Each number is 200 + 30 x the weight over its row's rms, rounded and kept within 0 to 999. Layers, rows and columns count from 0. The size before them is the row's rms in percent of the matrix's.

# down: layer 3 MLP down (transposed), 256x96, rms 0.128, rows 34-100, columns 32-63
# gate: layer 3 MLP gate, 256x96, rms 0.151, rows 35-101, columns 32-63
# up: layer 3 MLP up, 256x96, rms 0.143, rows 35-100, columns 32-63
down34,102,200,208,187,177,247,250,229,216,219,172,154,227,204,270,236,189,216,234,192,187,276,210,201,254,168,194,178,169,134,216,227,201
gate35,105,223,188,188,180,209,233,184,164,190,244,241,216,181,215,164,152,150,211,188,199,212,175,219,214,223,206,163,151,153,210,206,202
up35,098,211,229,231,221,244,224,243,185,234,181,213,201,222,170,218,194,186,227,229,243,234,184,203,195,167,231,266,235,186,165,192,181
down35,102,177,196,215,237,249,181,192,164,180,208,170,197,187,189,248,168,172,175,161,195,238,155,187,180,178,181,245,177,153,175,248,236
gate36,098,203,202,217,218,242,191,215,174,189,199,242,202,217,151,192,209,226,264,203,229,157,136,178,225,195,234,179,195,150,196,223,162
up36,102,222,198,194,223,163,207,204,233,229,144,248,178,208,223,279,202,241,237,173,196,193,174,191,221,201,161,231,205,161,235,187,174
down36,101,252,216,195,140,199,176,177,211,190,205,173,192,173,213,213,166,217,231,219,255,201,202,199,171,232,192,191,208,227,186,209,137
gate37,113,179,225,177,228,176,236,223,181,222,204,201,199,241,169,161,219,196,174,121,185,206,200,276,225,187,227,221,216,126,147,158,169
up37,097,247,188,195,146,208,203,159,206,164,216,217,192,175,164,219,163,183,228,223,195,218,226,119,185,197,193,188,143,226,262,253,195
down37,103,187,208,155,224,162,199,191,182,235,175,119,179,228,131,209,227,193,237,198,218,228,194,231,227,201,153,159,201,196,207,158,189
gate38,101,243,197,257,164,205,271,191,196,151,198,228,203,191,181,264,197,228,163,256,214,186,177,216,188,177,151,187,187,242,160,242,197
up38,104,189,185,196,158,232,217,146,231,163,208,184,206,212,197,190,218,228,196,253,248,243,154,212,141,202,156,164,155,188,175,216,236
down38,116,185,173,200,180,200,230,204,208,232,203,233,180,236,211,218,191,229,169,231,221,206,190,212,155,212,189,158,219,189,133,192,192
gate39,101,197,186,195,200,172,186,262,221,196,198,200,182,232,202,229,217,272,200,181,204,173,176,201,121,242,192,200,217,212,198,193,127
up39,107,199,145,277,168,168,166,253,208,183,135,238,226,166,179,192,214,196,207,208,221,150,162,233,193,229,210,193,154,208,190,189,145
down39,104,226,176,175,275,187,196,274,213,230,175,202,207,179,164,210,221,193,193,201,172,178,203,226,158,227,229,202,170,216,184,211,177
gate40,087,171,176,267,183,170,231,196,184,203,133,174,231,207,248,218,216,215,181,170,214,172,228,241,181,204,245,223,179,231,213,156,215
up40,104,212,221,247,203,176,238,212,200,192,220,202,223,224,175,219,173,205,160,149,186,216,185,211,189,190,211,225,184,174,230,158,197
down40,106,230,251,210,210,225,223,202,165,154,168,202,204,234,208,227,213,203,213,182,238,255,143,222,207,175,204,239,153,177,240,182,209
gate41,104,235,163,215,237,205,247,177,224,220,220,182,196,179,166,178,175,226,161,203,210,180,172,213,209,161,207,172,168,188,208,169,132
up41,098,248,180,188,205,213,209,206,195,224,184,141,221,212,207,180,235,242,169,179,177,149,143,245,206,202,193,185,237,182,211,175,162
down41,097,253,227,214,210,245,234,181,227,207,164,176,200,179,164,211,248,203,157,179,196,174,171,233,218,145,179,186,195,209,197,207,195
gate42,107,191,187,211,166,249,230,174,147,172,219,265,210,179,141,164,166,224,198,223,210,207,200,229,207,200,203,192,219,198,193,138,241
up42,108,188,243,192,189,179,237,225,240,245,175,185,146,209,216,220,245,186,202,170,193,234,201,239,180,220,186,207,135,184,211,207,144
down42,100,201,171,195,183,207,216,203,237,185,215,223,252,145,203,133,191,220,203,185,202,178,210,233,216,164,200,186,149,166,221,181,227
gate43,091,192,232,179,189,203,168,239,173,175,191,203,212,206,173,251,156,141,201,212,254,166,231,207,212,144,167,192,152,181,143,189,176
up43,111,227,161,234,175,249,227,183,192,188,160,165,188,220,195,208,209,183,205,168,228,204,190,189,216,181,200,213,191,219,217,211,159
down43,096,188,215,216,213,199,160,204,204,182,144,241,166,215,205,168,211,231,215,177,203,180,138,147,152,161,230,228,196,256,206,215,189
gate44,107,227,199,174,233,247,182,236,209,192,134,184,204,168,255,224,154,211,218,184,210,209,171,217,253,158,211,195,150,208,157,183,161
up44,106,251,225,231,183,146,219,248,206,205,171,205,164,183,192,223,152,201,228,233,175,145,177,135,166,200,188,191,173,168,162,199,210
down44,097,205,210,198,202,186,215,205,207,166,214,242,146,185,222,214,151,195,237,206,267,157,165,237,215,189,229,177,229,228,180,187,192
gate45,092,156,211,249,146,195,177,192,219,173,193,185,153,182,221,219,196,219,162,199,249,251,230,170,220,186,158,204,210,215,211,225,195
up45,103,176,212,222,186,254,144,250,172,252,252,222,175,164,177,256,206,221,206,188,184,274,177,216,186,244,235,196,204,204,183,224,222
down45,081,217,193,215,197,194,192,218,189,159,216,232,225,235,182,181,244,221,231,230,192,137,197,191,163,189,149,186,152,193,143,231,140
gate46,098,208,196,241,255,168,208,131,191,133,218,197,177,253,159,180,200,187,251,195,207,177,159,224,214,227,197,183,210,217,194,206,194
up46,106,164,224,228,139,199,251,249,174,190,196,212,195,192,251,202,168,172,206,208,163,252,186,242,190,167,204,227,199,194,198,130,200
down46,105,199,210,196,128,186,215,223,216,175,206,243,204,183,217,236,185,222,165,214,142,272,171,185,166,154,189,199,261,234,202,156,236
gate47,106,197,196,233,158,207,195,231,228,208,174,118,228,145,190,207,179,192,181,208,149,206,202,212,272,180,163,177,241,237,185,204,166
up47,112,181,205,143,148,224,187,207,200,241,243,204,205,207,158,170,134,233,188,213,209,196,228,238,248,236,162,182,223,226,252,206,196
down47,103,146,186,214,268,163,175,159,244,193,205,176,228,175,214,226,200,207,196,133,168,163,225,160,196,182,157,253,188,265,167,166,189
gate48,079,187,167,184,265,158,204,174,205,200,232,191,210,222,213,215,250,222,166,206,228,159,174,220,192,214,198,199,224,222,221,225,188
up48,098,197,214,177,166,207,193,222,255,204,209,183,211,186,211,182,186,189,171,217,225,222,147,259,199,194,193,233,246,136,192,228,199
down48,090,214,175,233,157,211,223,212,200,185,188,185,191,212,191,221,183,213,190,199,170,274,236,181,189,211,194,216,141,202,228,216,200
gate49,093,213,197,218,213,226,165,164,210,164,165,173,236,163,227,190,203,154,188,210,184,191,181,168,232,190,242,199,126,143,222,221,149
up49,094,218,147,169,235,219,186,265,185,145,194,231,264,234,189,204,216,193,188,195,190,149,257,200,198,206,234,183,219,226,175,180,229
down49,094,207,220,211,195,210,238,217,183,215,204,217,237,223,174,162,203,203,217,176,210,200,302,177,235,262,141,184,195,141,214,213,239
gate50,100,177,216,188,191,199,234,186,168,213,234,170,162,251,174,244,196,159,170,213,176,211,215,156,211,190,214,174,211,186,234,203,233
up50,096,232,230,185,242,227,189,215,145,238,253,151,192,173,184,168,256,228,218,224,238,144,155,224,130,211,184,183,207,256,199,172,130
down50,093,226,162,160,181,174,190,197,176,175,227,183,166,163,227,238,168,239,175,131,205,211,178,201,181,225,203,228,234,172,197,194,195
gate51,100,206,169,170,169,160,159,182,182,152,238,223,189,204,178,203,135,202,194,235,201,233,253,192,212,205,185,176,208,168,173,172,191
up51,095,216,225,219,231,232,206,228,196,196,256,183,243,189,239,234,223,239,166,215,190,230,167,226,153,231,170,208,195,203,183,109,227
down51,105,227,197,205,224,192,160,173,200,200,173,220,257,212,196,187,226,227,207,201,234,141,200,171,185,146,187,203,265,220,213,207,268
gate52,100,190,206,202,168,193,250,191,173,226,184,162,219,150,220,222,181,181,157,170,206,215,184,234,253,267,231,208,168,201,173,242,227
up52,096,174,164,155,175,217,267,229,183,225,207,214,174,224,168,166,182,161,242,182,190,204,247,196,165,208,213,195,182,206,227,236,250
down52,104,215,191,247,250,221,161,191,248,191,171,163,143,182,223,246,141,175,239,205,177,179,219,177,174,204,248,235,212,218,193,200,200
gate53,097,148,181,188,207,242,171,187,255,184,240,182,191,202,227,207,206,193,183,252,208,188,225,238,189,202,193,240,175,187,200,206,184
up53,093,250,259,179,199,235,226,196,235,203,223,214,183,224,228,216,201,234,216,226,168,182,159,203,199,236,222,201,186,188,169,210,178
down53,103,200,241,186,197,227,143,147,155,224,194,241,184,187,217,181,222,186,170,206,187,209,233,179,201,280,160,230,201,154,161,211,172
gate54,093,169,147,186,161,197,200,182,191,221,199,194,195,238,214,236,160,127,252,201,191,201,215,202,199,180,199,192,190,168,234,174,190
up54,088,210,217,186,150,202,272,204,223,179,249,112,194,242,243,183,178,208,184,222,217,206,209,209,191,207,249,212,229,249,175,184,180
down54,096,156,214,166,209,162,191,193,187,245,227,235,219,222,188,214,217,136,185,224,193,115,212,271,152,201,231,185,221,171,188,187,168
gate55,102,246,236,226,206,118,206,189,205,238,237,252,199,280,158,233,242,207,222,197,227,212,153,225,226,194,222,237,184,230,209,199,198
up55,097,212,208,229,133,144,203,205,236,252,227,194,197,195,179,243,258,179,177,178,193,205,183,206,212,182,229,204,229,238,194,153,167
down55,109,221,199,255,184,210,182,179,235,225,206,195,168,181,177,230,252,242,203,189,215,188,186,187,162,133,239,178,124,187,194,197,174
gate56,103,272,189,176,220,202,181,234,179,216,190,242,230,179,199,215,232,140,234,225,213,185,205,134,208,172,208,163,210,162,245,223,180
up56,103,203,181,265,234,209,191,229,196,212,215,203,224,158,176,217,189,212,168,245,224,183,232,216,251,241,172,202,243,184,225,187,224
down56,104,199,211,202,243,196,157,214,216,210,162,185,187,218,210,161,242,161,175,250,229,223,220,218,190,197,199,243,181,223,263,195,227
gate57,102,142,233,234,233,199,217,164,214,251,219,215,212,192,219,206,235,181,216,251,229,225,258,197,157,180,232,201,209,187,216,203,223
up57,101,196,183,139,212,214,152,250,171,195,226,203,215,211,232,184,174,202,199,196,208,231,221,202,220,187,234,172,259,196,214,172,207
down57,094,159,219,141,188,273,175,164,183,184,176,213,206,217,209,214,224,189,198,275,198,215,229,207,191,238,162,195,172,232,140,227,198
gate58,091,178,140,134,244,244,166,222,192,159,148,191,243,219,203,169,249,188,202,201,195,185,225,239,177,182,205,151,230,194,172,193,209
up58,094,241,181,144,214,237,145,194,239,192,188,166,188,178,224,186,218,203,195,219,214,200,211,247,137,232,249,194,240,214,199,196,198
down58,094,192,191,254,205,179,234,174,213,242,227,137,198,211,223,195,179,178,226,184,220,271,203,184,222,207,184,189,137,212,242,186,194
gate59,102,222,191,186,223,224,228,184,201,177,210,180,185,140,200,239,190,182,234,200,209,213,209,207,232,203,216,205,196,214,219,258,179
up59,102,167,217,169,214,257,192,196,189,162,172,207,198,218,189,211,244,255,228,218,231,200,168,142,146,171,225,223,157,191,200,233,202
down59,098,185,190,185,209,250,234,212,204,194,175,206,234,202,162,214,232,227,174,174,187,165,229,211,238,153,283,209,139,205,240,194,207
gate60,108,211,240,194,239,223,144,221,208,181,191,209,165,205,212,253,183,184,198,184,207,202,208,170,185,253,185,91,247,171,188,208,205
up60,101,238,208,174,226,229,246,157,246,222,262,166,196,177,150,160,186,172,249,206,193,153,230,238,190,179,228,239,194,241,277,177,224
down60,118,191,176,158,270,204,191,198,246,169,195,247,185,211,242,212,224,149,203,214,260,204,233,193,207,245,155,198,182,209,230,125,203
gate61,104,165,236,212,198,216,158,187,180,155,170,214,187,228,199,218,147,167,227,229,235,237,194,211,223,272,226,193,230,207,204,201,176
up61,105,159,185,189,225,201,145,150,220,203,217,217,237,177,218,223,188,198,225,165,211,245,219,243,220,189,220,241,189,221,236,186,198
down61,101,195,231,163,217,205,240,232,189,209,234,209,185,182,198,124,209,155,168,193,174,163,213,172,178,155,169,222,239,179,160,171,224
gate62,095,281,197,226,201,220,176,187,194,200,236,232,205,195,242,228,207,214,193,188,201,232,186,221,186,161,173,262,230,240,201,210,198
up62,093,275,205,200,226,144,241,246,183,178,190,214,197,215,244,173,150,194,224,199,166,175,184,200,221,250,195,190,160,205,228,118,194
down62,100,152,176,210,175,183,192,181,217,180,213,230,194,178,207,147,220,181,182,217,240,176,249,210,165,200,220,160,217,204,170,257,273
gate63,092,199,208,180,195,217,138,245,265,183,230,179,178,203,156,195,173,241,220,183,197,161,178,209,163,230,222,180,216,230,198,185,219
up63,099,219,170,201,243,253,234,138,215,178,143,243,217,229,241,169,169,206,249,214,183,216,238,201,219,193,111,223,198,221,194,173,193
down63,098,252,218,256,242,188,194,233,230,209,207,209,195,155,169,201,263,222,197,255,261,184,160,200,162,195,198,139,263,172,202,206,162
gate64,092,191,207,149,187,242,216,174,153,241,137,210,159,203,149,253,200,190,216,203,198,211,184,189,253,203,188,199,200,193,202,195,188
up64,099,237,213,195,185,169,251,202,168,166,158,119,217,212,159,139,180,235,132,234,158,182,194,272,192,212,190,166,221,175,156,183,168
down64,117,192,202,214,222,221,207,193,264,248,159,192,227,197,155,202,145,158,202,177,180,194,186,111,199,249,209,206,204,207,216,203,220
gate65,107,225,181,142,208,167,238,230,187,207,182,160,192,178,232,204,145,139,163,197,171,139,219,257,192,262,187,209,228,219,210,186,186
up65,090,220,248,150,241,231,192,208,186,179,173,196,184,265,143,150,200,201,266,157,184,198,175,198,187,157,265,129,204,210,226,211,219
down65,114,206,131,171,197,193,190,213,202,249,226,237,138,199,201,150,173,138,274,190,174,186,193,254,211,228,175,194,202,197,173,217,171
gate66,095,230,154,172,181,212,213,183,224,188,181,223,211,239,145,177,164,216,155,202,190,214,201,200,228,175,267,185,195,190,208,227,208
up66,103,210,204,234,189,165,186,130,197,223,214,169,184,179,227,217,254,211,193,179,233,177,161,186,157,222,186,237,197,184,184,173,188
down66,093,192,177,224,218,195,200,183,219,200,221,234,227,181,201,197,283,155,210,203,168,182,235,171,189,208,148,195,104,257,180,186,171
gate67,101,234,229,201,213,225,225,194,213,196,193,177,171,204,198,221,229,190,160,246,177,220,189,215,241,285,232,239,178,227,199,223,190
up67,099,195,137,205,222,188,171,178,206,239,181,234,205,161,176,212,199,156,204,219,171,203,229,146,234,197,201,97,199,170,158,190,259
down67,094,190,242,183,175,206,195,199,182,206,169,195,201,210,189,214,191,229,247,207,210,188,226,249,214,201,238,191,237,212,184,217,176
gate68,100,211,222,137,181,194,203,188,212,209,118,206,245,202,198,188,255,205,230,219,180,236,155,212,245,253,217,211,191,169,244,206,223
up68,108,169,186,193,231,212,180,239,196,162,139,193,223,212,188,183,179,211,212,223,197,236,196,253,191,166,198,172,173,179,229,230,253
down68,110,171,177,189,191,211,261,241,239,213,186,163,208,203,166,221,181,240,200,217,171,251,206,169,179,179,201,169,254,230,173,180,204
gate69,092,214,235,174,186,197,228,186,239,143,196,204,199,226,196,187,202,183,190,216,221,253,174,252,183,233,212,262,179,210,196,166,184
up69,093,193,216,194,160,177,181,167,201,213,190,207,191,179,221,172,161,175,207,193,266,247,193,225,209,178,220,152,193,179,242,204,174
down69,093,139,229,158,212,210,185,221,221,228,196,235,243,201,187,231,191,202,221,211,198,240,193,207,230,182,175,181,259,277,204,168,147
gate70,107,223,205,131,144,174,171,230,190,230,201,175,159,199,201,183,172,197,215,198,131,240,209,222,212,201,202,209,176,172,194,176,238
up70,105,266,219,169,189,241,189,216,234,178,203,224,211,198,183,203,218,174,207,178,189,141,214,190,179,157,181,188,229,209,245,289,155
down70,104,231,191,166,161,205,214,204,236,231,160,163,217,161,186,158,219,188,158,205,218,171,171,206,212,175,143,158,204,169,216,228,135
gate71,096,184,217,180,222,227,203,191,170,209,222,219,180,171,143,161,203,213,152,220,223,156,155,196,214,201,199,183,186,219,287,185,256
up71,095,225,192,169,213,239,131,186,256,197,196,150,213,196,210,218,200,227,180,199,245,229,209,212,199,186,198,210,161,231,203,228,185
down71,096,208,227,188,222,180,172,185,114,161,232,246,231,204,183,246,232,235,216,176,221,176,200,186,221,244,210,222,185,230,184,176,208
gate72,099,161,228,211,179,229,240,239,232,177,195,194,181,188,191,176,154,189,245,195,164,207,186,231,206,195,191,142,184,140,210,183,184
up72,093,250,241,185,226,207,240,184,177,150,237,200,246,203,239,183,222,232,233,213,229,199,202,177,226,187,233,160,262,224,242,216,178
down72,089,198,219,217,225,246,242,211,203,200,201,211,183,207,200,196,195,101,223,159,182,240,195,241,243,200,227,214,127,187,205,194,196
gate73,104,218,160,246,200,206,220,196,143,236,185,204,205,210,147,175,180,213,174,266,233,234,231,238,208,203,243,172,211,149,166,174,250
up73,111,208,196,195,182,143,182,216,208,192,234,231,183,194,217,208,174,210,163,246,189,171,216,199,203,182,221,221,216,178,212,264,268
down73,122,197,181,203,190,177,183,238,170,218,191,109,118,206,206,213,191,218,199,196,150,205,230,151,224,206,198,229,252,165,133,203,181
gate74,098,172,209,200,223,252,162,253,194,204,189,216,182,161,159,234,162,196,211,204,187,171,198,211,260,162,202,174,196,190,265,180,182
up74,097,201,201,158,251,252,163,232,232,248,230,191,193,157,153,218,265,218,204,200,200,207,209,208,151,185,215,120,167,185,172,214,147
down74,094,170,166,231,169,229,188,224,183,209,209,199,241,252,189,212,231,179,179,191,144,207,191,222,219,193,208,212,165,212,199,186,179
gate75,100,162,252,171,184,149,203,243,222,219,193,210,215,224,182,199,178,183,203,187,181,227,175,232,254,243,226,174,209,202,177,178,222
up75,096,185,163,203,236,168,192,225,172,189,169,161,197,175,236,257,198,193,194,213,195,210,280,196,244,218,214,134,234,195,206,179,195
down75,090,241,196,213,218,201,230,245,196,204,192,184,214,183,218,229,197,176,184,215,161,187,164,179,207,156,238,242,241,154,194,154,221
gate76,082,165,234,189,205,194,177,196,219,204,258,232,154,220,177,228,172,231,199,200,189,225,166,221,188,174,189,178,240,188,185,187,177
up76,085,211,183,247,213,208,221,203,191,208,144,215,202,211,222,160,216,156,214,153,198,138,188,194,257,241,177,178,183,192,183,231,234
down76,096,225,252,158,247,200,219,228,245,196,230,237,167,203,215,220,152,220,222,204,148,220,180,192,215,221,206,208,217,209,259,208,169
gate77,104,208,198,158,206,131,135,224,188,196,213,170,201,191,229,254,197,159,217,187,217,176,238,139,222,206,226,182,166,195,230,162,199
up77,100,170,238,206,112,199,214,170,232,190,169,183,137,198,196,246,227,232,199,191,232,287,235,235,155,217,202,233,133,187,226,196,191
down77,101,210,222,154,259,129,154,162,227,223,177,192,162,186,221,199,201,155,245,167,243,239,182,150,169,240,183,181,215,220,231,196,173
gate78,095,190,143,157,158,180,187,175,211,209,145,207,134,179,219,232,215,164,218,232,218,187,165,164,202,166,160,219,186,183,167,220,183
up78,100,181,156,135,180,189,198,133,194,250,181,204,250,204,224,199,249,174,197,241,189,213,213,208,184,126,131,235,192,194,194,194,220
down78,095,182,173,175,206,156,268,159,227,179,196,201,185,232,232,215,197,222,166,282,146,194,237,196,177,155,193,215,187,213,198,229,239
gate79,100,205,164,177,220,179,260,220,184,252,250,194,272,169,186,148,204,193,206,189,219,203,186,209,277,211,161,174,247,172,227,126,230
up79,099,210,220,233,153,161,230,207,174,132,167,179,234,202,184,191,117,229,182,261,210,256,164,171,170,210,219,218,197,181,135,187,219
down79,107,213,228,244,201,178,271,235,195,216,286,212,181,151,191,168,235,140,237,197,243,155,185,186,225,215,189,225,167,262,197,193,251
gate80,098,193,171,159,149,182,213,208,164,175,164,156,183,148,184,216,262,227,156,279,238,224,173,177,184,135,231,231,188,238,178,225,221
up80,098,215,232,225,204,171,222,212,205,197,231,213,205,252,255,280,192,167,211,157,175,222,218,179,246,200,193,200,204,199,224,176,218
down80,091,185,242,227,256,205,208,203,226,235,199,204,233,152,157,142,182,202,223,234,172,200,163,207,238,199,193,206,165,230,190,192,127
gate81,091,205,152,138,206,256,216,215,232,201,245,216,142,233,204,160,231,203,182,181,212,186,165,201,206,227,199,229,227,226,212,211,219
up81,094,203,192,251,147,211,207,250,165,257,222,211,195,199,140,218,195,232,224,210,215,231,253,192,217,168,172,148,194,189,175,251,179
down81,101,235,161,171,162,224,198,172,180,141,279,208,184,193,195,197,181,207,216,176,168,218,221,219,214,239,204,176,165,173,196,255,150
gate82,100,214,209,177,188,150,198,177,114,182,214,208,190,254,199,163,221,207,202,236,184,186,233,189,188,263,167,254,206,194,249,195,218
up82,096,180,268,185,151,254,172,179,232,193,205,199,199,239,212,246,192,253,207,198,144,200,219,214,219,156,201,238,164,234,148,232,231
down82,102,173,201,196,192,233,217,217,189,185,164,174,186,213,176,171,188,186,230,222,170,174,222,180,210,243,249,196,157,197,186,211,253
gate83,108,199,206,160,239,171,175,200,171,206,208,192,191,152,211,236,221,177,177,252,210,203,238,248,169,256,196,209,217,172,200,210,214
up83,104,198,230,229,157,155,178,208,201,147,188,203,195,217,190,152,198,255,209,200,163,196,177,195,210,176,211,214,219,217,217,186,177
down83,101,195,186,179,217,202,218,161,206,211,170,180,163,239,165,233,179,240,163,224,215,199,144,148,168,210,199,218,204,236,182,208,204
gate84,105,200,195,201,128,203,209,167,212,160,207,187,175,158,174,195,176,168,270,226,181,142,248,233,186,189,181,201,184,202,226,210,194
up84,104,240,202,159,192,187,145,204,148,180,246,182,172,235,164,165,202,176,217,171,190,164,173,178,210,212,183,212,263,263,158,165,225
down84,096,212,182,216,202,214,226,174,206,183,231,204,196,246,190,194,273,212,184,281,235,204,195,179,221,231,182,180,215,229,205,227,187
gate85,114,209,237,203,189,242,250,206,185,234,199,163,200,205,206,255,228,166,210,191,198,196,197,242,199,203,160,226,167,200,149,219,220
up85,108,225,239,199,226,201,189,174,228,251,221,173,152,187,200,196,191,189,203,169,215,213,231,160,160,238,245,229,228,189,180,153,183
down85,095,158,178,239,190,202,195,181,178,184,170,187,192,199,217,203,193,277,167,216,226,194,182,196,197,172,164,182,254,201,259,190,211
gate86,096,153,212,202,182,183,218,222,175,166,186,177,238,197,187,189,203,198,201,219,222,231,221,217,175,230,198,189,251,203,212,145,172
up86,090,215,209,229,150,206,198,200,189,143,154,237,184,190,200,181,203,188,194,231,189,198,247,215,199,206,237,186,240,252,182,152,138
down86,098,140,220,185,210,141,202,204,259,164,125,195,170,222,185,174,214,237,166,155,197,172,211,241,232,223,241,203,168,160,212,176,184
gate87,112,168,190,236,209,218,219,220,187,171,191,194,169,180,242,209,225,173,251,244,159,200,179,195,217,238,211,193,170,138,207,274,152
up87,105,165,194,191,189,193,200,236,192,201,210,224,179,189,205,193,216,218,113,172,217,194,196,181,153,199,208,237,137,204,193,166,187
down87,100,203,242,232,250,230,245,148,195,181,218,206,170,146,205,166,163,183,179,267,209,186,177,240,215,236,173,173,194,170,226,189,221
gate88,085,234,145,202,200,221,201,189,211,178,187,248,209,206,208,162,239,175,207,274,149,190,171,186,174,189,146,151,221,189,235,184,210
up88,096,237,190,183,261,158,184,232,218,229,208,188,212,236,244,206,211,148,227,208,130,169,265,161,145,220,204,124,219,189,210,216,133
down88,120,183,231,243,245,194,207,234,199,174,196,177,194,199,250,155,173,180,176,179,222,174,201,220,172,152,169,242,241,152,233,167,190
gate89,101,157,184,193,152,198,217,158,145,176,199,227,221,175,229,207,134,177,165,260,217,198,230,273,201,179,236,227,197,191,199,217,249
up89,099,168,220,178,190,204,165,193,204,228,224,152,231,197,170,193,230,145,186,179,173,203,205,227,184,192,144,191,211,261,179,191,223
down89,099,229,240,224,218,164,214,180,142,199,257,218,201,144,235,178,214,225,217,188,200,211,166,172,222,159,214,244,183,242,214,204,248
gate90,106,109,187,169,163,177,221,227,193,183,179,211,193,226,241,208,174,218,167,207,188,178,186,265,241,159,221,223,143,225,181,186,220
up90,106,217,203,256,211,224,236,217,212,234,191,190,136,147,205,219,162,208,204,137,202,208,172,178,244,222,249,185,226,223,192,175,223
down90,102,184,219,202,231,174,202,180,214,197,193,208,206,159,232,199,173,142,210,186,220,214,155,231,182,162,108,219,218,204,236,181,177
gate91,093,229,224,220,217,240,222,215,196,201,203,209,196,219,217,182,175,183,162,216,246,203,194,195,258,201,181,217,210,227,213,238,194
up91,093,207,185,249,216,214,221,190,201,201,191,214,190,179,177,159,252,175,122,142,212,266,222,215,190,212,211,175,160,215,161,161,175
down91,091,185,249,209,199,258,201,206,191,154,168,188,220,235,177,179,188,175,132,215,252,186,225,198,209,188,244,199,261,258,235,237,224
gate92,102,194,171,218,212,187,192,233,181,164,159,183,206,202,171,165,144,155,153,235,201,200,180,273,253,227,143,183,219,182,176,229,159
up92,101,216,247,229,201,189,213,166,192,268,226,208,151,177,211,214,234,226,246,233,210,229,209,194,188,220,192,228,192,186,150,189,256
down92,098,212,247,157,169,211,223,172,193,191,192,193,181,184,226,208,181,211,245,175,210,212,200,178,191,214,189,193,195,189,210,183,215
gate93,094,207,171,173,248,264,236,253,195,214,163,179,201,191,216,231,224,238,200,188,207,175,226,258,180,215,175,252,243,192,177,226,148
up93,089,192,198,220,186,159,218,200,188,156,218,277,182,176,221,179,170,162,249,216,172,172,194,179,188,193,265,169,194,174,220,177,209
down93,098,178,190,213,265,203,199,246,233,188,159,206,195,175,200,244,229,238,174,230,218,157,203,181,203,217,159,254,194,247,236,220,195
gate94,107,239,166,202,184,207,178,163,206,195,210,242,187,217,223,225,203,267,222,290,211,233,193,199,229,206,191,243,203,195,261,193,224
up94,109,196,160,232,223,171,202,254,215,187,144,193,152,164,210,183,211,221,194,200,214,182,188,182,198,144,211,153,266,220,194,190,172
down94,113,160,229,226,164,175,200,187,204,240,227,164,214,196,177,261,181,187,252,181,177,191,197,191,219,238,191,206,214,218,146,181,173
gate95,098,212,232,222,147,176,172,190,173,209,253,229,250,188,155,239,253,175,191,188,190,193,155,193,260,233,186,160,189,157,220,226,160
up95,106,174,207,186,209,222,150,177,203,194,221,226,255,200,156,248,234,146,203,206,200,227,169,226,261,213,209,202,205,162,210,174,177
down95,104,243,237,187,208,206,167,211,163,187,179,231,268,189,207,257,184,216,191,220,155,269,198,213,199,216,233,226,225,197,225,232,190
gate96,101,170,207,191,161,208,144,218,185,213,166,229,228,203,188,169,188,173,172,211,227,243,194,260,246,197,230,231,170,175,218,199,189
up96,097,272,212,235,206,217,232,188,155,253,242,224,165,199,202,215,170,196,248,218,183,179,197,158,228,173,188,168,217,208,224,183,214
down96,088,228,226,241,238,186,209,182,169,182,234,188,157,164,195,210,200,180,195,205,291,200,194,218,250,171,220,176,217,227,178,214,258
gate97,099,224,161,218,203,197,157,255,231,153,205,195,188,167,208,209,271,173,155,260,178,228,188,175,214,209,206,185,226,175,254,237,220
up97,095,216,211,181,159,226,161,206,213,220,194,168,203,196,158,164,265,214,169,200,211,186,233,199,201,153,204,173,161,191,241,213,204
down97,097,211,222,189,174,242,192,171,182,216,235,189,165,199,195,141,225,205,212,201,220,237,217,220,220,201,259,183,199,207,218,226,156
gate98,105,195,171,185,218,177,217,188,245,175,180,206,240,160,239,153,221,189,239,235,201,204,166,178,185,207,183,223,200,247,199,193,240
up98,107,227,234,203,217,202,165,221,255,181,242,227,165,219,194,234,179,173,176,179,177,193,197,146,180,174,200,202,181,225,205,240,199
down98,093,201,169,155,261,197,201,201,234,196,185,121,225,208,219,275,271,228,217,222,232,176,206,182,196,189,227,196,209,248,217,199,204
gate99,103,259,152,227,174,258,240,194,212,174,225,194,157,215,211,199,180,181,191,140,167,206,186,128,219,187,222,216,236,179,152,167,215
up99,100,210,271,185,255,167,191,209,186,246,166,189,238,167,151,212,178,190,179,209,183,155,207,273,209,199,174,233,228,249,197,209,217
down99,097,172,166,222,181,238,166,171,210,231,185,164,160,249,222,214,248,201,220,214,242,147,198,203,172,155,165,230,232,198,185,179,232
gate100,097,196,212,253,268,257,154,192,170,191,258,194,218,230,206,201,190,186,191,250,174,217,177,202,234,206,258,163,174,239,242,186,198
up100,091,222,192,202,233,250,210,157,177,197,156,206,219,219,206,189,161,209,163,181,182,186,177,210,174,128,205,247,168,261,254,243,197
down100,092,266,213,220,220,220,146,208,216,218,217,156,246,183,174,206,172,162,170,162,196,197,151,204,183,150,181,229,228,210,168,188,229
gate101,096,156,193,182,173,166,195,177,151,225,214,220,206,212,203,164,200,193,216,217,216,233,195,212,217,188,175,230,241,167,221,194,205